From a checkpoint of a small transformer trained on Wikipedia.
Size: width 640, vocabulary 16384, 111M parameters.
Each number is 128 + 24 x the weight over its row's rms, rounded and kept within 0 to 255. Layers, rows and columns count from 0. The size above them is the row's rms in percent of the matrix's.

# layer 11 MLP gate, 1728x640, rms 0.0881, rows 744-778, columns 320-383
size [ 99 115 106 105 104  96 105  98  99 103  99  99 103  90 104  96 103 101 117  98 101 102 101 104  84 103  96 102 101 108 108  98 101  99 100]
[[ 84 106  99 121 128 129 135 134 116 131 128 144 139 153 149 127 142  79 138 128 135 121 100 124 178 107 169 116 125 146 121 153 143 122  77 130  70 137 170 130 121 114 176 145 118 103  88 116 105 109 123 100 180 146  80 157 143 131 132 100 161 148 103 109]
 [118 158 102  78 130 128  78 130 121  63 131 133 103 165 117  84 152 110 126 100 108 139 147 160  93 118 144 173 134 123 137 140 145  99 104 147  94 148 102 161 153 119 111 119 156 122 112 124 106 136  74 132 140 110 120 129 126 127 139 100 133 189 131 109]
 [120 137 147 128 161 162 135 144  87  89 153 118  96 115 132 143 152 102 104 110 123 106 129 140 141 183 105 156 136 124 160 122 133 138 121 143  98 111  86 127 124 128 120 129 128 111 115 146 123 159 105 134 131  91 186  97 176 108 119 147 100 128 130 147]
 [ 66 144 154 117 153 122 133 146 169 105  93 116 150 110 172 109 131 126 174 155 100 119 104  99 137  96 158 100 144 112 142 128 128 168 101 120  84  98 144 125 159 151  98  82 120 142 142 131 147  81 126 108 163 130 114 120 183 129 134 134 133 136 126 176]
 [147 126 123 107 111 134 130  86 129 136 116 152 114 120 106 171  80 140 124 151 127 148 111 165 170 115  75 106 121 152 141 134 115 138 104 115 159 162 127 113 158 117 132 177 133 110 116 140 123 130 140 141 177  96 111 115 146 117 133 137 110 121 134  86]
 [145 161 120 156 177 137 139 102 124 115 112 132 142 128 158 119 166 181 151 145 164 141 120 114 168 123 130 143 102 156 132 145 105 104 151 149 142 100 151 135 132 134 143 116 113 158 117 115 153 118 136 144 123 111 117  93 124 152 147 118 161 118 155 108]
 [111 153  88 117 119 105 141  72 156 106 126 111 117 140 103 130 124 107 194 103 163 136 141 111 125 143 122 152 101  70 184 117 101 128 135 166 165  94 165 124 130 133 119 132 147 130 137  97  94 150 148 158 108 176 161 137 128 121 117 125 150 112 161 109]
 [124 149 126 140 151 145 114 127 148 132 143 145 126 113 114 117 130 137 155 148 124 153 173 133 116 129 133 141 149 142 125 150 137 124 105  98 135  89 122  95 130 133 106 165 150 157 171 145 124 172 144 150 118 143  98 163 104 144 103 111  82 108 127 120]
 [109 122 108 136 119 152 128 132 146 211 129 180 158  99 136 132 183 126 128 156 163 118 116 116 122 123 113 152 141 112 156 124 123 141 146  99 151 108  79 108 116 140 115 168 140 154 166 123 175 167 115 129 105 104 129 134 149 151 115 130 130 131 120 120]
 [127 135 146 122 122 100 101 110 125 129 115  84 161  99 129 137 116 136 118 105 120 122 126 159 118 106 127 141 157 104  94 135 134 146 126 147 109 115  65 165 121 108 138 123 113 157 145 141 125 136 116 126 160 124 184 152 141 148 127  80 145 150  86  87]
 [150 140  95 134 163 142 156  71 141 129 121 137 127 123 141 101  84 129 140  76 114 120 122 138 125 127 113 132 127  89 128 119 153 161 123 152 146 161 160 141 170 155 128 144 106 107 133 112 135 130 113 114 126 154 157 113 132 134 145 102 133 118 184 109]
 [164 135 137 142 181 127 141  84 112 164 130 139 140 152 122  97  78 154  98 158  93 152 141 131 134 146 106 128 147 102  85 110 112 155 139 193  92 116 130 119 128 174 138 111 153 140 137 169 123 110 100 125 126 126 131 128  98 175  87 113 118 128 146 108]
 [146  79 154 119 185 150 131 101 160 154 143 131 133 106 140 154 113  86 125 111 100 108 118 144 102 112 136 126 117 144 124 136 156 101 101 159 110 105 163 171 145 118 160 108 102  73 128  80 118 125 130 132 101  93 164 109 112 103 133 141 122 120 151 145]
 [121 138 143 134 142 125 107 156 114 138 113 119 132  94  93 148 146 137 104  84 175 106 130 148 132 157 126 162 121 156 113 111 121 145 115 103 138 163 119 122 153  92 106 122 143 108 130 103 186 117 124 140 116 104 113 114  58 130 135 139 142 154 191 127]
 [ 97 102 147 117 132 119 136 155 160 149  91 136 162 139 146 105 160 164 110 120 104  82 119 111 139 114 165 150 113 114 136 133 127 127 141 125  97 141 112 109 167 100 141  99 104 142 152 113 126 121  85 117 108 157 133 125  96 181 135 112 147 138 132 142]
 [107 134 136 124 102 117 138 113 142 106 118 103 128 107 129 150 148 124 137 147 139 155 191 122  94 126 145 108 111 115 130 176  77 106 140 146 107 134 155 157 106 134 128 128 128 108 161 122 137 126 176 130 135  82 147 111 113  88  93 168 135 125 148 109]
 [ 82 117 127 121 162  91  95 125  98 130 109 120 153 120 144 124 117 141 101 100 156 110 165  53 131 125 155 124 155 135 106 174 114 153 113 144 109 149 152 121 155 168  89 131 139  93 104  97 125  97 173 116 130 123 128 126 120 133 129 140 124 139  83 117]
 [ 95 144 122 154 137 102 147 153  85 135 105  94 131  99 102 108 134 159 173 138 165 121 121 134 130 118 114 127 119 129  59  74 109 115 105 143 151 112 148 165  98 139 153 118  94 121 144 153 113 109 133 147 123 173 116 100 154 151 132 117 134 163 141 136]
 [158 123 114 135 100 126 102 119 106 173 140 134 142 118 143 113  78 125 133 159 149 166 111 107  78 132  93  94 126 120  86 100 113 117 133 106 145 111 109 149 113 160 153 137 133 113 156 114 127 104 136 130 100 116 136 143 122 121 136  84 111 153 145 173]
 [100 131 124 142 134 127 134 132 142 127  86 144 131 140 133 120  92 112 157 113 159 165 162 162 111 132 115  99 120 141 175 141  89  93 125 108 158 158 119 133 151 126 143 112 148 114 173 122 143 112 122 168 132 133 147 105 160 116 156 118 119 166  72 136]
 [117 148 157  98 102 142 103 139 136 104 172 138 131 116 135 137 153 148 148 146 156 133 122 175 149 137 165 164 144 175 129 159  96 106 105 136  83 127 104 126 160 148 171  95 132  85 164 145 133 113 158 123 152 152 117  81 159 153  98  93 111 158 100  97]
 [101  90 123 118 121 100 164  95 147 116 134 124 153 175  99 133 123 157 117 118 141 118 127 104 118 158 105  97 108 134 169  76 110  93 104 148 117 134 118 143  30 135 120 104 131 110 154  99  90 166 118 123 146 149  97  92 108 113 103 129  89 145 120 131]
 [138 143 142 139 139 163 100 117 135 128 103 123  94 143 118 120 130 165 110  92 168 117 131 117 121 119 107 142 130 146 137 150 129  93 142 123 158 158 116 110 117 147 113 119 132 146 146 159  87 120 132 143 149 137 146 174 116  75 142 173 133 101 145 117]
 [142 142 129 133 121 149 167 139 133 116 140 111 120 194 139 177 119 148 137 111  91 157 103 122 119 129 128 128 119 133 126 152 169 157 145 122 123 126 124 157  97 109  96  87 166 163 117 100 131 127 128 120 128 138 142 148 142 110 108 134 141 131 141  90]
 [108 128 143 151 150 124 108 146  98 162 163 126 118 131 162  72 113 141 136 105 107 152 155 145  64 142 122 102 143  95 131 105 162 128 104  95 114 114 149 152  83  89 144 143 111 102 133 129 163 138 156 134 151 101 145 164 138 115 110 108 131 125 139 153]
 [120 113 137 126 137 151 153 113 100 102 121 124  95 117 141  91 142 116 171 164 114 116 126 148 126 132 148  88 138 135 112 113 146 153 152 129  99 113 128 165 112 121 148 114 134 172 129 103 119 132 150 134 154 110 133  93 143 122 101  71 135 112 130 112]
 [156 146 162 138 126 165 179 130 140 154 161 165 117 159 123 140 141 103  96 115  97  98 129 162 125 145 137  76 211 127 135 117 119 107 152 126 128 159  93 103 126 139 122 138 113 134 150 124 135 132  86 118 103 204 140 145 112 145 116 104 130 127 175 110]
 [157 143 171 100 153  95 142 106 129  86 101 152 106 146 141 160 137 127  88 109 128  92 136 118 121 156 132 137 129 140  80  63 134 163 109 100 111 109 126 131 120 139 126 122 134 109 133 103 121 169 128 143 133 134 122 140 126 113 138  91  81 125 108 105]
 [103 175  91 151 141 171 111 125 104 124 126 134 139 117 126 142 143 139 176 114  59  94 107 132 124  81 112 102 113 137 166 110 136 146 151 143 131 137 125 159 109 104 101 127  93 164 149 147 160 128 156 127  82  95 117 140  92 161 132  99 105 149 128 131]
 [144 118 166  98 106 105 143 125 132 160 113 145 143 130 110 134 133 117 149 104 127 111 105 155 111  97 129 140 108 112 167 171 132 132  97 133 112  99 112 110 184 108 118  74 116  69 177  74 135 157 129 121 131 135 129  99 105 153 168 138 104 103  96 120]
 [149 154 141 159 138 116 121 158 173 133 132 127 130 116 120 149 135 126  90 108 142 138 133 163 112 138 129 144 105  90 137 127 103 138 131 121 117  99 141 160 144 136 129 108  87 147 169 139  97 152  86 141 110  92 115 118 133  97 135 121  80 196 112 107]
 [ 90 154 133 150 114 113 113 109 161 149  96 167 131 135  95 100 134 120 132 103 127 120  85 102 108 100 103 129 118 162 121 136 116 117 121 121 132 150 164  96 131  95 110 132 169 158 111 124 137 150 115 118 159 111 101  99 151 128 137 107 133 152 152 161]
 [131 138 135 135 137 148 117 106  90 114 125 151 114 161 141  88 110 112 112 147 162 138 160 133 102 135 118 106 137 154 120 104 149 142 147 115 135 123 123 122 122 108  96 124 170 139 188 138 119 128  92  96 151 128 112 127 151 156 126 137 144  85 146 172]
 [120 127 121 144 170 185 118 159 123 137 137 115 115 147 115  98 105 114  99 148  95 122 137 161 139 137 138 105 131 110  91 116 113 166 157 168 152 128 141 119  74 136 137 138 113 107 128 148 127 128 133 149 101 118 142 137 127 159 180 148 117 135  73 119]
 [165 109 107 134 139 101 129 140 121  72 162 112 133 139 156 126 153 130 110 143 135  60 117 109 149 136 107 133 155 123 117 118 119 141  80  95 151 124 129 135 105 128 135 153 140 184 105  84 123  90 151 132 135 154 120 116 150 132 135 116 139 129 114 133]]
# layer 11 MLP up, 1728x640, rms 0.093, rows 744-778, columns 320-383
size [ 95 115 102 102 104 102 115 101 102 100 101 105 103  97 108  98 102 108 103  97 106 102  99 113  87 100  98  96 100 105 110  92 101 100  94]
[[145 151 139 172 155 117 150 165 160 134 104 113 119 110 141 135 121 119 147 132 148 168 143 113  92 129 120 114 141 129 141 152 121 153 113 145 118 140 134 137 139 115 144 107 111 111  74 160 143 146 129 148 136  95 145 138 137  97 159 138 152 111 116 109]
 [ 87 150 137 132 131 116  92 105 100  89 117 105 108 145 103 148 129 114 146 152 103 158 151 132  99 140 135  83  98 133 120 187 125 106 130 150 134 142 125 149 145  75 149 116 154 176 114 161 120 105 109 127 117 110 106 143 146 114 133 126 126 187 121  99]
 [ 95 121 119 123 137 111 144 148 132 131 103 109 101 143 113 167 143 109 142 133 164 143 126 173 142 161 112  91 152 112  99 164 142 123 163 139 106  93 122 120 141 130 111 163 127 134 162 128  61 105 115 153 185 106 174 145 109 111 108 119 124 145 159 106]
 [148 109 148 119  86 105 124 113 113 134 146 140 113 125  88  96 104 119 143 114 131 151 109 165 123 120 123 145 110 115 127 100 141 138 144 152 135 108  93  90 133  98 131 159  97 114  86 118 141 100 130  92  96 113 169  95 100 120 149 113 137 138 108  96]
 [104 130 130 125 123 100 119 100 122 135 128  99 114 156 132 122  96 119 127 132 153 143 152 144 124 138 162 140 102 137  92 102 124 145 172 126 151 135 148 108 123 140 173 109 154 152 128 168 119 173 110 177 127 148 177 114 128 145 100 144 145  93 161  95]
 [107 160 116 121  95 151 140 122 147 160 134 107 151 154 132 149 106  68 116 149 106  82 127 141 117 117 199  90 109 121 164 105 115 107 166  66 104 134 134 129 124 132 113 146 144 134 128 109 158 154 162 122 136 117  40  94 136 107 163 117 138 140 140 160]
 [150 167  98  79 145 136 155 123  85 105 130 145 110 133  92 155  80 133 142 141 118 121 132  93 146 122 120 135 136 135 152 109 105 111 144 132 136 123 130 144 116 158 114  90 119 134 117 113  87 158 127 114 134 160 137 143 124 129 158 166 150 146 129 118]
 [141 136  74 112 170 118 117 133 113 130 100 135  99 157 104 132 116 133 141 119 152 155 104 167  96 194 101 121 164 166  76 157 142 129 163  86 146 125  75 118 160 160 121 173 133 130 168 139 100 122  80 142 149 119  95 156 111 132 109 138 134 172 114 121]
 [164  74 124 184 163 135 149  82 138 166 171 123 113 133 154 121 125 151 110 168 113 145 128 147 147 103 125  71  87 102  84 128 164 142 119 130 161  84  78 108 154  78 133 138 160  95 162 150 153 104 126 132 122 112 116 154 159 128 127  94 128 135 150 131]
 [151 166 138 137 132 141 136 154 121 125 111 148 135 129 111 167 117 113  75 116 113 126 140 115 117 122 161 126 116  66 183 133 139 150 145 115 144  92 175 139 137 107 117 125 105 140 163 161 100 155 127 147 102 121  80 115 171 112 149 137 118 154 122 163]
 [ 82 119 111 127 137 114 108 139  43 134 110 108 110 167  93 152 153 103 113 157 111  84 104 101 151 108 135  60  90 163 136  91 127 111 107 125 145 133 118 101 120 127 154 127 136  94 126 152 136 135 145 143  89 123 122 164 120 150 148 167  79 127 103 127]
 [109 145 108 102 137 123 120 172 138  84 122  83 134  94 106 133 137 134 133  89 117 127 102 117  89 128 145  93  99 135 109 169 159 112 149 139 140 140 103 135 126 118 101 135 104 158 153  94  87 163 182 142 126 145 143 136 150 138 141 125 165  96 111 142]
 [172 125 110  95 130 111 156 145 123 106 137 106 131 122 148 145 155 152  97 129 104 132 172  83 125 132 126  72 132  97 129 106 151 122  99 123 123 129  94 120 176 157 139 105 104 132 113 173  86 134 111 123 112 136 138 154 123 123 136 116 127 102 115 115]
 [134 107 158 117 147 109 141 131 119 131 150 116 180 152 128 120 141 136 133 128 181 119 198 130 176 122 149  88  94 150 125 109 139 142 136 137 136 104 131 154 120 146 127 157 138 118 191 152 162 156 138  88 131 105 132 121 144 115 128 126 111 150 107  99]
 [142 127 106 137 120 157 135  82 127 127 109 143 116  93 102 148 130 122 152 137 105 102 133 137 133 134  97 138 202 133 124 124 135 101  97  96 146 132 126 155 154 144 142 102 123 106 168 131 133 124 142 138 137 157  92 149 129 157 144 125 111 177 138 148]
 [141  85 121 137 142 112 143 112 129 150 165 121 157 135 129 138 124 112 116 116 135 144 129  96 133 144 119 108 147 126 111 154 146 171 139 126 119 104 134 114 113 135  99 169 109  97 154 126 135 118 141 165 108 135 135 145 114 116 146 170 102  99 149 117]
 [165 141 107 161 156 152 123 105  95 110 130 156  81 103 111 150 138 102 134 104 109 143 113 124 162 131 126 163 112 143 136 102 127  85 119 100 133 153 114 122 136 101 146 155 127 125 136  94 120 171 169 164 138 127 126 152 129 148 121 173 154 170 156 147]
 [153 122 154 116 131 152 141 115 150 147 126 139 118 127 138 103 123 102 104 127 139 127 110 145 128 118 121 164  84  93 173 145 156 127 114 110 147 151 114  61 112 102 106 128 182 101 154 125 149 114 136 165 145 146 146 140 151 120 143 125 122 111 168 119]
 [111 142 172 127  99  99  85  83 110 152 156  99 109 122 128 124 104 109 107  87 100 126 138 100  96 117 136  95 111 146 143 118 142 160 135 149 107 116 122 105 109 127 154 125 103 157 102 154  91 115 102  98 120 143 104 160  85 135 109 149 143 118 137 164]
 [123 160 144  93 104 152 116 109 132 113 147 139 101 159 132 138 123 111 155 131 121 134 116 133  83 122 164 140 134 143 129 135 179 143 160 104 107 135 161 123 161 113 126 111 130 153 160 122 139 127 155 107  70 126 164 129 121 126 144 127 109 166  95 123]
 [141 110 125 136 162 152 137 122 138 123 133  94 129 142 130 113 192 115  86 162 115 124 123 117 136 143 126 122  70 135  91 143 131 136  83 139 128 130 167 158 135 145 130 106 145 146 110 151 120 107  94 103  99 101 135 111 120 145 135 105 151  92 125 120]
 [146 152 142 109  96 104 136 125 136 162 115 142 127 114 143 150 132  81 128 111 131 137 125 127 119 136 167  93 133 126 135 139 153 200 167 118 136  59 126 112 124 178 147 121 106 133 139 122 132 102 141 164 113 130 141 119 141  93 131 106 168 110 160 132]
 [160 102 103 131 180 169  88 146 112 113 149 156  89 129 152 100 131  98 121 103  67 130 103 140 114 122 110 140 130 137 101 112 132 155 113 157 100 133 124 138 111 137  66 142 175 172 102 113  98 131 166 100 128 125 129 111 135  69 128  88 159 128 119 158]
 [116 135 156 125 132 178 133 143 155 132 146 151 162 162 133 112 127 128 115 139  71 150  83 133 121 126 145  96 157 145 129 121 160 135 104 121 116 100 181 146 105 127 140 131 136 136 124  86 112 191 134 101  93 170 143  99 121 146 124  94 105 147  94 132]
 [133 127 141 128 110 146 106 112 121 119 111 112 125 145 148 125 140  98 116  60 125 125 144 161  89 112 113 131 121 109 168 159 161  99 123  76 109 120 111 107 100 135 153 179 107 118 116 125 119  98 147 124 110 144 143 165 126  75 145 144 112 121  98  72]
 [151 119 154 168 152 113 135 131 145 137 137  95 139 125 131 112 105 102 150 155 155 134 102 134 115 111 156 150 100 150 129 137 126  98 140 116 146 136 113 126 117 117 132 118 171 149 119 124 120 155 140  92 157 163 118 101 122 170 147 161 109  95  77 137]
 [111 158 123  97 102 133 125 120 162 146 130 131  96 109 146  96 127 143 117 106 174 152 139 119 100 172 111 129 122  75 109  96 163  99 167 146 135 138 159 125 108 134 136 112 119 153  79 135 127 127 164 107 166 173 122 129 157 148 119 117 164 176 101 117]
 [140 147 118 173 165 142 115  79 124 120 124 136 133 151 154 121 160 162 144 117 119 148 144  93 109 127 117  87 116 127 146 132 156 121  88 113 133 178 129  89 135  97 128 157 189 181 131 115 157 153  92 140 132 110 133 110  99 146 145 153 136 110 128 165]
 [177  82 108 133 125 134 138 163 120  64 145 135 106 133 154 179 116  95 121 170 137 119 111 125 133 113 126 136 168 126 116  86 114  95 100 134 143 121 122 104 138 147 119 165 137 122 127 117  94 132  94 152 195 115 146 148  98 145 134 118 138  84  99 104]
 [109 173 128  94 116 153 109 158 122 146 107 120 113 107 148 165 148 120 128 119 107 101 181  86 172  94 146 119 158 116 147 121 177  99 130 112 109 201 108 140 100 145 113 142 143 117 115 123 125 128 141 148 140 175 136 118  86 129  90 141  86 140 107 128]
 [129 118 119  80  90 155 115 139  68 118 154 140 134 133 145 147 125 115 158 157  92 109 126 114 135 129 113 119 172 136 106 142 117 125 146 112 181  91 146 104 136 126 141 110 140 143 165 149 166 122 117 117 140 120 122 128 120 131 101 171 116 119 153 136]
 [ 95 121 102 100 150 149 160  93 143 128 139 114 136 109 126 174 141 127 156 150 151 157 171 181 149 125 116  97  85 116 163 194 132 118 120 163 146 147 126 131 132 105 136 107 146 114 149 105 118 114 101 127 150 106 124  87 147 122 120 112 163 132 123 104]
 [110 136 158 106  88 123 124 183 158  91 102 137  77 121 117 111 128 152 150 154 148 162 145 124 116 115 143 104 143 100 146 107 135 128  91 132 146 130 161 140 140 156 120 144 183 136 118 104 133 155 111 158 131 127 147 124 146 115 113 114 167 145 121 162]
 [154 134 117 115 129 124 118 161 152 152 141  81  96 149 128  99 106 135  94 136  97 118 134 163  82 162 146 173 148 147 124 116  66 103 102 125 137 100 140 155 119  90 141 106 142 114 105 119 135 154 135 154 113 147 116  93 123 132 153 119 138 105 141 180]
 [128 128 120 134 105 137  82  91 139 142 118  82 119 198 120 164  95 121 151 119 140 132 137 105 152 163 172  98 121 174 131 174 120 141 100  73 136 163 136 153 128 182 133 128 119 123  86 128 129 135 115 159 130 135 133 152 147 127 159 133  88 165 116 138]]
# layer 11 MLP down (transposed), 1728x640, rms 0.0615, rows 744-778, columns 320-383
size [ 96 126 103 103 101  98 112  99 101 105 103 108  99  96 107  97  97 111 110 100 103 103 101 109  88 102  95 102  97 108 107  96 101  95  96]
[[105 142 113 106 112 165  71  87  95 145 143 143 158 116 103 120 121 107 127 120 189 112 107 143 143 148 137 141 150 153  75 116 129  58  74 102  73 124 170 121 138 112 143 127 151 157 130 122 138 158 135 132 138 111 123 121 136 169 119 127  93 143 136 140]
 [167 103 126 147 139 131 182 142 139 202 141 146 140 112 150 130 119 133 115 128 134 137 114 103 146 137 147 144 148 130 147 129 108 120 142 118 183  97 131  87  90 107  94 132 134 131 155 109 156 126 162 143 142 152 134 118  89 134 145 171 149  88 117 165]
 [115 121 104 167 123  76 110  90 131 131 102 125 121 103 120  91 160 129 136 139 113 130 143 114  92 151 115 167 147 116 122 158 105  93 178 138 118 122 132 152 152 151 117 145  97 140 150 157 165 104 134 111 109 126 102 164  98 140 134 143 153 108 109 101]
 [107 114 154 158 102 117  92  95 111 125 144 132 102 158 137 187 137 131 112 114 167 143 140 180  97 113  93 108  97 184 145 114 164 109 152 132 151 134 129 164  64 164 165 136 167 157 110  93 102 121 169 147 111 120 121 172 151 178 107 132 172 129 166 103]
 [120  89 148 134 136  78 107 155 149 143 134 164  88 157 141 122 116 160 144 123 162 162 135 138 136 176 138 128 150 149 128 126 127 145  94 169 130 130 130 130 131 169 106 121 132 143 146 146 134 163 110 136 131 109 131 119 134  97 130 140 117  96  99 117]
 [126 116 149 108 159 134 111 101 127  97 127 115 168 136  99  87 124 135 140 112  85 131 126  93  89 147 125 154 119 103 140 119 105 121 109  94 149  84 124 132 117 142 137 118  95 121 131 112 133 105  95 119 124 156 165 151 147 120 167  88 157 130 139 180]
 [ 97 158  73 117 151 174 135 118  84 106 134 178 106 116 119 166 160 134 117 148 126 131 146 137  98 157 150 101 155 157 145  82 125 142 124 124 109 168 163  96 115 118 136 150 125 189 111 163 150  73 151 133  76 154 156 133 143 145 124 173 128 111 113 135]
 [ 94 125 157 130 144 140 145 121 175 138 109 129 128 149 133  99 107 138  90 141 134 116 132 156 145 129 119 134 128 104 124 111 124 155 157 143 125 123 143 109 116 153 122 139 109 134 150 139 103 138 185 131  92 145  97 111  94 152 141 112 129 137 132 137]
 [128 158 141 105 115  85 119 161 133 104 125 147 118 114  76  92 127 152 135 100  79 118 121 141 135 142 155  69 124 139 129 134 140 162 149 116  82 126 128 151 143 153 116 124 122 118 159 131  94 159  84  87 107 119 118 175 104 120 166 138 140 146 154 164]
 [134 125  64 138  87 162 128 118 125 163  90 164 142 151 120 107 165 152 117 121 125 166 119 186 140 104 102 115 128 127 147 153 124  98 140 140 106  73 118 135 146 141 137 155 106 155 153 134 109 160 148 132 170 120 125 159 126 104 129 163 158 140  97 172]
 [145  68 144 153  67 131  92 115 105 147 110 115 149 188  85 137 157 168  97 136  88 113 130 136 107 119 105 127 168 151 152 136  93 112 130 102 171 121 101 169 168 117  94 100 150  90 107 127 122  97 139 122 121 116  80 155 144 140 173 146  99 118  93 124]
 [137 126 111 132 102 100  63 127 135 149 104 125 139 121 139 118 135 136 127 115 144 108 149 175 126 105 101 151 149 128 131 182 103 123 101 106 130 130 101 141 107  91 108 133 123 142 113 148 109 133 141 120 106 135 132 148 133 157 161 128 128 133 157 139]
 [136 126 143 135 153 138 106 117 167 126 114 134 118 159 136  95 104 125 116 113 106 117 130 163 153 109 109 188 107 131 144 132 137 108 175 115 119 155 148 126 156 111 159 146 128 120 123 108 175 104 138 185 134  75 147 121 154 156 161  99 121 141 130 105]
 [142 156 157 120 126 134 152 122 156 112 154 114  93 166 116 124 159 128 140 142 176 107 111 106 145 150  81 167 156  88 111 130  89 129 109 129 120 167 150 120 108 129 128 134 151 173 118  79 151 119 146 115  87 160 113 181 126  78  97 141 146 184 119 134]
 [124 125 113  80 128 135 114 124  90  94 126  69 104 135 123 112 145 116 112 121 122 101 155 154 131 162 126 131 164 157 127 143 134 122 157 175 128 116 125 148 191 118 147 150  89  93  82 122 166 138 114 126 116 137 128 103 111 135 133 109 157 151 103 148]
 [133 138  82 113 150 150 147 128 133 110 167 104 142  83 128 126 137 109 107 112 118  67  95 120 120 119 139  80 113 145 150 117 130 127 121 161 142 126 145 115 124 143 114 119 131 142 134  85 109 168 152 131 179 112 127 119 146 119  85 138 128 130  98 121]
 [134 129 184 128 121 138  86 112 151 147 154 140 142 141 125 135  96 132 127 148  75 105 105 124 146 143 156 107 168 169 150 110 109 135 100 153  74 156 175 118 152 142 138  92  96  92 153 144 146  89 138 104 116 141 110  90 126 107 126 113 134 181 133  84]
 [136 146 143 128 126 185 156 109 122 111 127  76 140 153 128 147 145 148 118 122 164 155  79 131 154  86 125 144 101 136 134 126  95 136 121 126 178  93 128  96 126  88 105 156 134 165 142 122 123 144 175 152 118 145  60 112  96 140 125 118 121 131 139 121]
 [137 156 109 141 153 136 158 136 147 143 131 137 152 130 112  91 130 151 168 114 151 157 150 153 111  78 131 124 149 111 124 135 141 111 147 118 114 152 145 124 143 134 124 130 152 129 100 101 117 105 159 149 129 129 110 117 203 117 135 146 166  85 145  94]
 [169 105 141 127 105 124 129 156 130 130 154  90  97 108 123 153 120 133 128 113 155 107 110 126 134 103 116 116 126 138 139 114 163 113 119 163 106 107 117 139 114 116 106 116 125 161 124 148 158 146 135 153 107 113 105 124 150 118 139 115 157 111 122 137]
 [117 121 146  92 133  85 150 124 110 132  92 132  83 146 104 148 123 118 127  99  87  89 128  92 136 127 158 136  89  80  89 135  97 111 110 126 113 130 169 148 133  88 174 120 141 114  98 141 133 143 120 153 144 145  99 217 125 105 144 124 114 138 163 120]
 [100 131 105 130 129 178 104 121 110 162 150 162 100 171 173 132 127 134 106 177 128 116 158  78 120 131 128 139 148 157 130 173 121 158 157 153 152 114 159 148 146 156 103 113 149 139 143 159  99 126 114 106 120 148 155 135 137 134 133 102 134 126 145 138]
 [135 134 144 111 131  71 102 121 149  84 102 120 111 112 123 150 165  96 115 136 102 126 131 118 126 138 137 116 114 112 156 110 135 137 140 136 143 141 149 138 155 136 166 166 149 111 132 112 124 140 144 133 114  71 136 106 148 123  85 114  84 130 131 112]
 [126 131 131 131 138 120 125 127 126 138 111 150 167 123 107 162 137 166 136 146  99 140  98 149 147 163 132 136 101 155 131 121 142 154 154  87 109 118 111 161 102  96 142 146 180 138  97 135 133 129 116 127 118 177 163 150  99 164 134  79 112 102 136 119]
 [178 137 130 146 150 142 141 109 167 139 102 134  98 168  82 140 151 156 143 121 130 142 137  92 133 107  98 144  95 110  88 117  96  86 140 120 132 110  84 124 138 130 115 127 116 166 102 148  76 170  75 129  82 108 119 118 127 179 111 113 116 142 123 118]
 [134 107 131 121 111 131 137 129 122 163 160 141 120 157 142 104 140  92 127  84 173 151 118  95 128 130 156 135 145 134 135 129 111 171 134 104 137 172 103 101 148 136 138 154 120 128 153 118 113 120 183 158 133 149 101 153 170 131 116 131 130 143 116 144]
 [119 133 178 130 160 163 111 116 140  84 157 137 147 131 129 106 126 107  73 153 113 125 144 125  90 146 139 148 105  85  96 103 135 136 121 131 125 151 106 142 123 136 164  96 135 174 160 150  92 124 158 146 151 160 154 130 107 163 124 110 122 146 127 145]
 [116 125  71 103 142 147 125 124 119 105 110 120  73 160 144 164  89 122 144 133  95 136 142 145 110 136 112 136 125 132 116 155 131 110 193  99 111 152 145 145  84 148 121 155 113 142 156 166 133  65 143 141  86 148 117 135  81  54 121 126 132 117 106 160]
 [110 146 142  96 154 133 152 114 169 132 146 142  97  99 159 154 113 175 118 127 143 141 165 111 175  95 125 163 130 153 118 142 139 145 108 101 102 141 155 123 114 161 142 150 144 134 111 138  96 156  84 154 143 143  89 123 109 104 124 104 109 121 150 113]
 [125 133 103 143 132 168 122  63 125 121 123 149 139 113 176 166 148 141  77  91 171 114 156 145 178 135 139 101 114 163 153 131  90 117 150 118 122 139  85 150 151 144 116 140 108 158 140 147 142 121 113 114 115 125 109 107 114 151 135 110 119 122 167 130]
 [ 98 115 125 139 138 166 153  67 128 103 148 117 172  98 133  95 142 164 160  91 109 136 111 162 103 149 106 107 141 175  94 130 136 151 127 109 114 165 121 118 139 134 117 135 125 147 138 139 185 149  73 101  83 123  99 139 101 123 125  89 103 110 147 112]
 [128  71 160 142 121 142 111 114  91 144 109 134 105 124 118 128 126 145 139 161 106 130 156 118  87 134 130  96 140  78 104 135 107 144 125 137  97 164 118 155 138 102 112  83 106 167 168 120 120  94  98  73 129  94 130  83 128 114  88 151 123 118 142  96]
 [118 121 114 119 118  96 103 155 149 141 108 126 108 101  85  95  99 140  98 138 161 151 112 120 131 149 144 142 119 101 108 169 166 119 104 128 127 126  90 175 124 149 127 162 169 166 122 120  96 129 186 116 147 116 131 119 140 116 139  91 171 141 173 151]
 [158 117 168 115 130 113 129 132 139  98 105 112 135 133 167  98 120 168 110 134 142 180 154 125 135 152 164 139 144 101 136 179 123 159 126 130 107 100  74 134 139 170 143 135 158 133 146 116 167 127 101 136 107 117 117 123 115 131 112 112 140 125 110 112]
 [136 154 113 103 133 130 164 126 136 117 135  98 132 181  72 161 152 144 114 112 110 106 111 124 128 121  89 124 103 127 166 165 105 138 134 142 129 153  71 121 121 129 117 151 131 155 140 117 173 126 155 112 178 150  77 120 140 114 136 135 134  89 111 132]]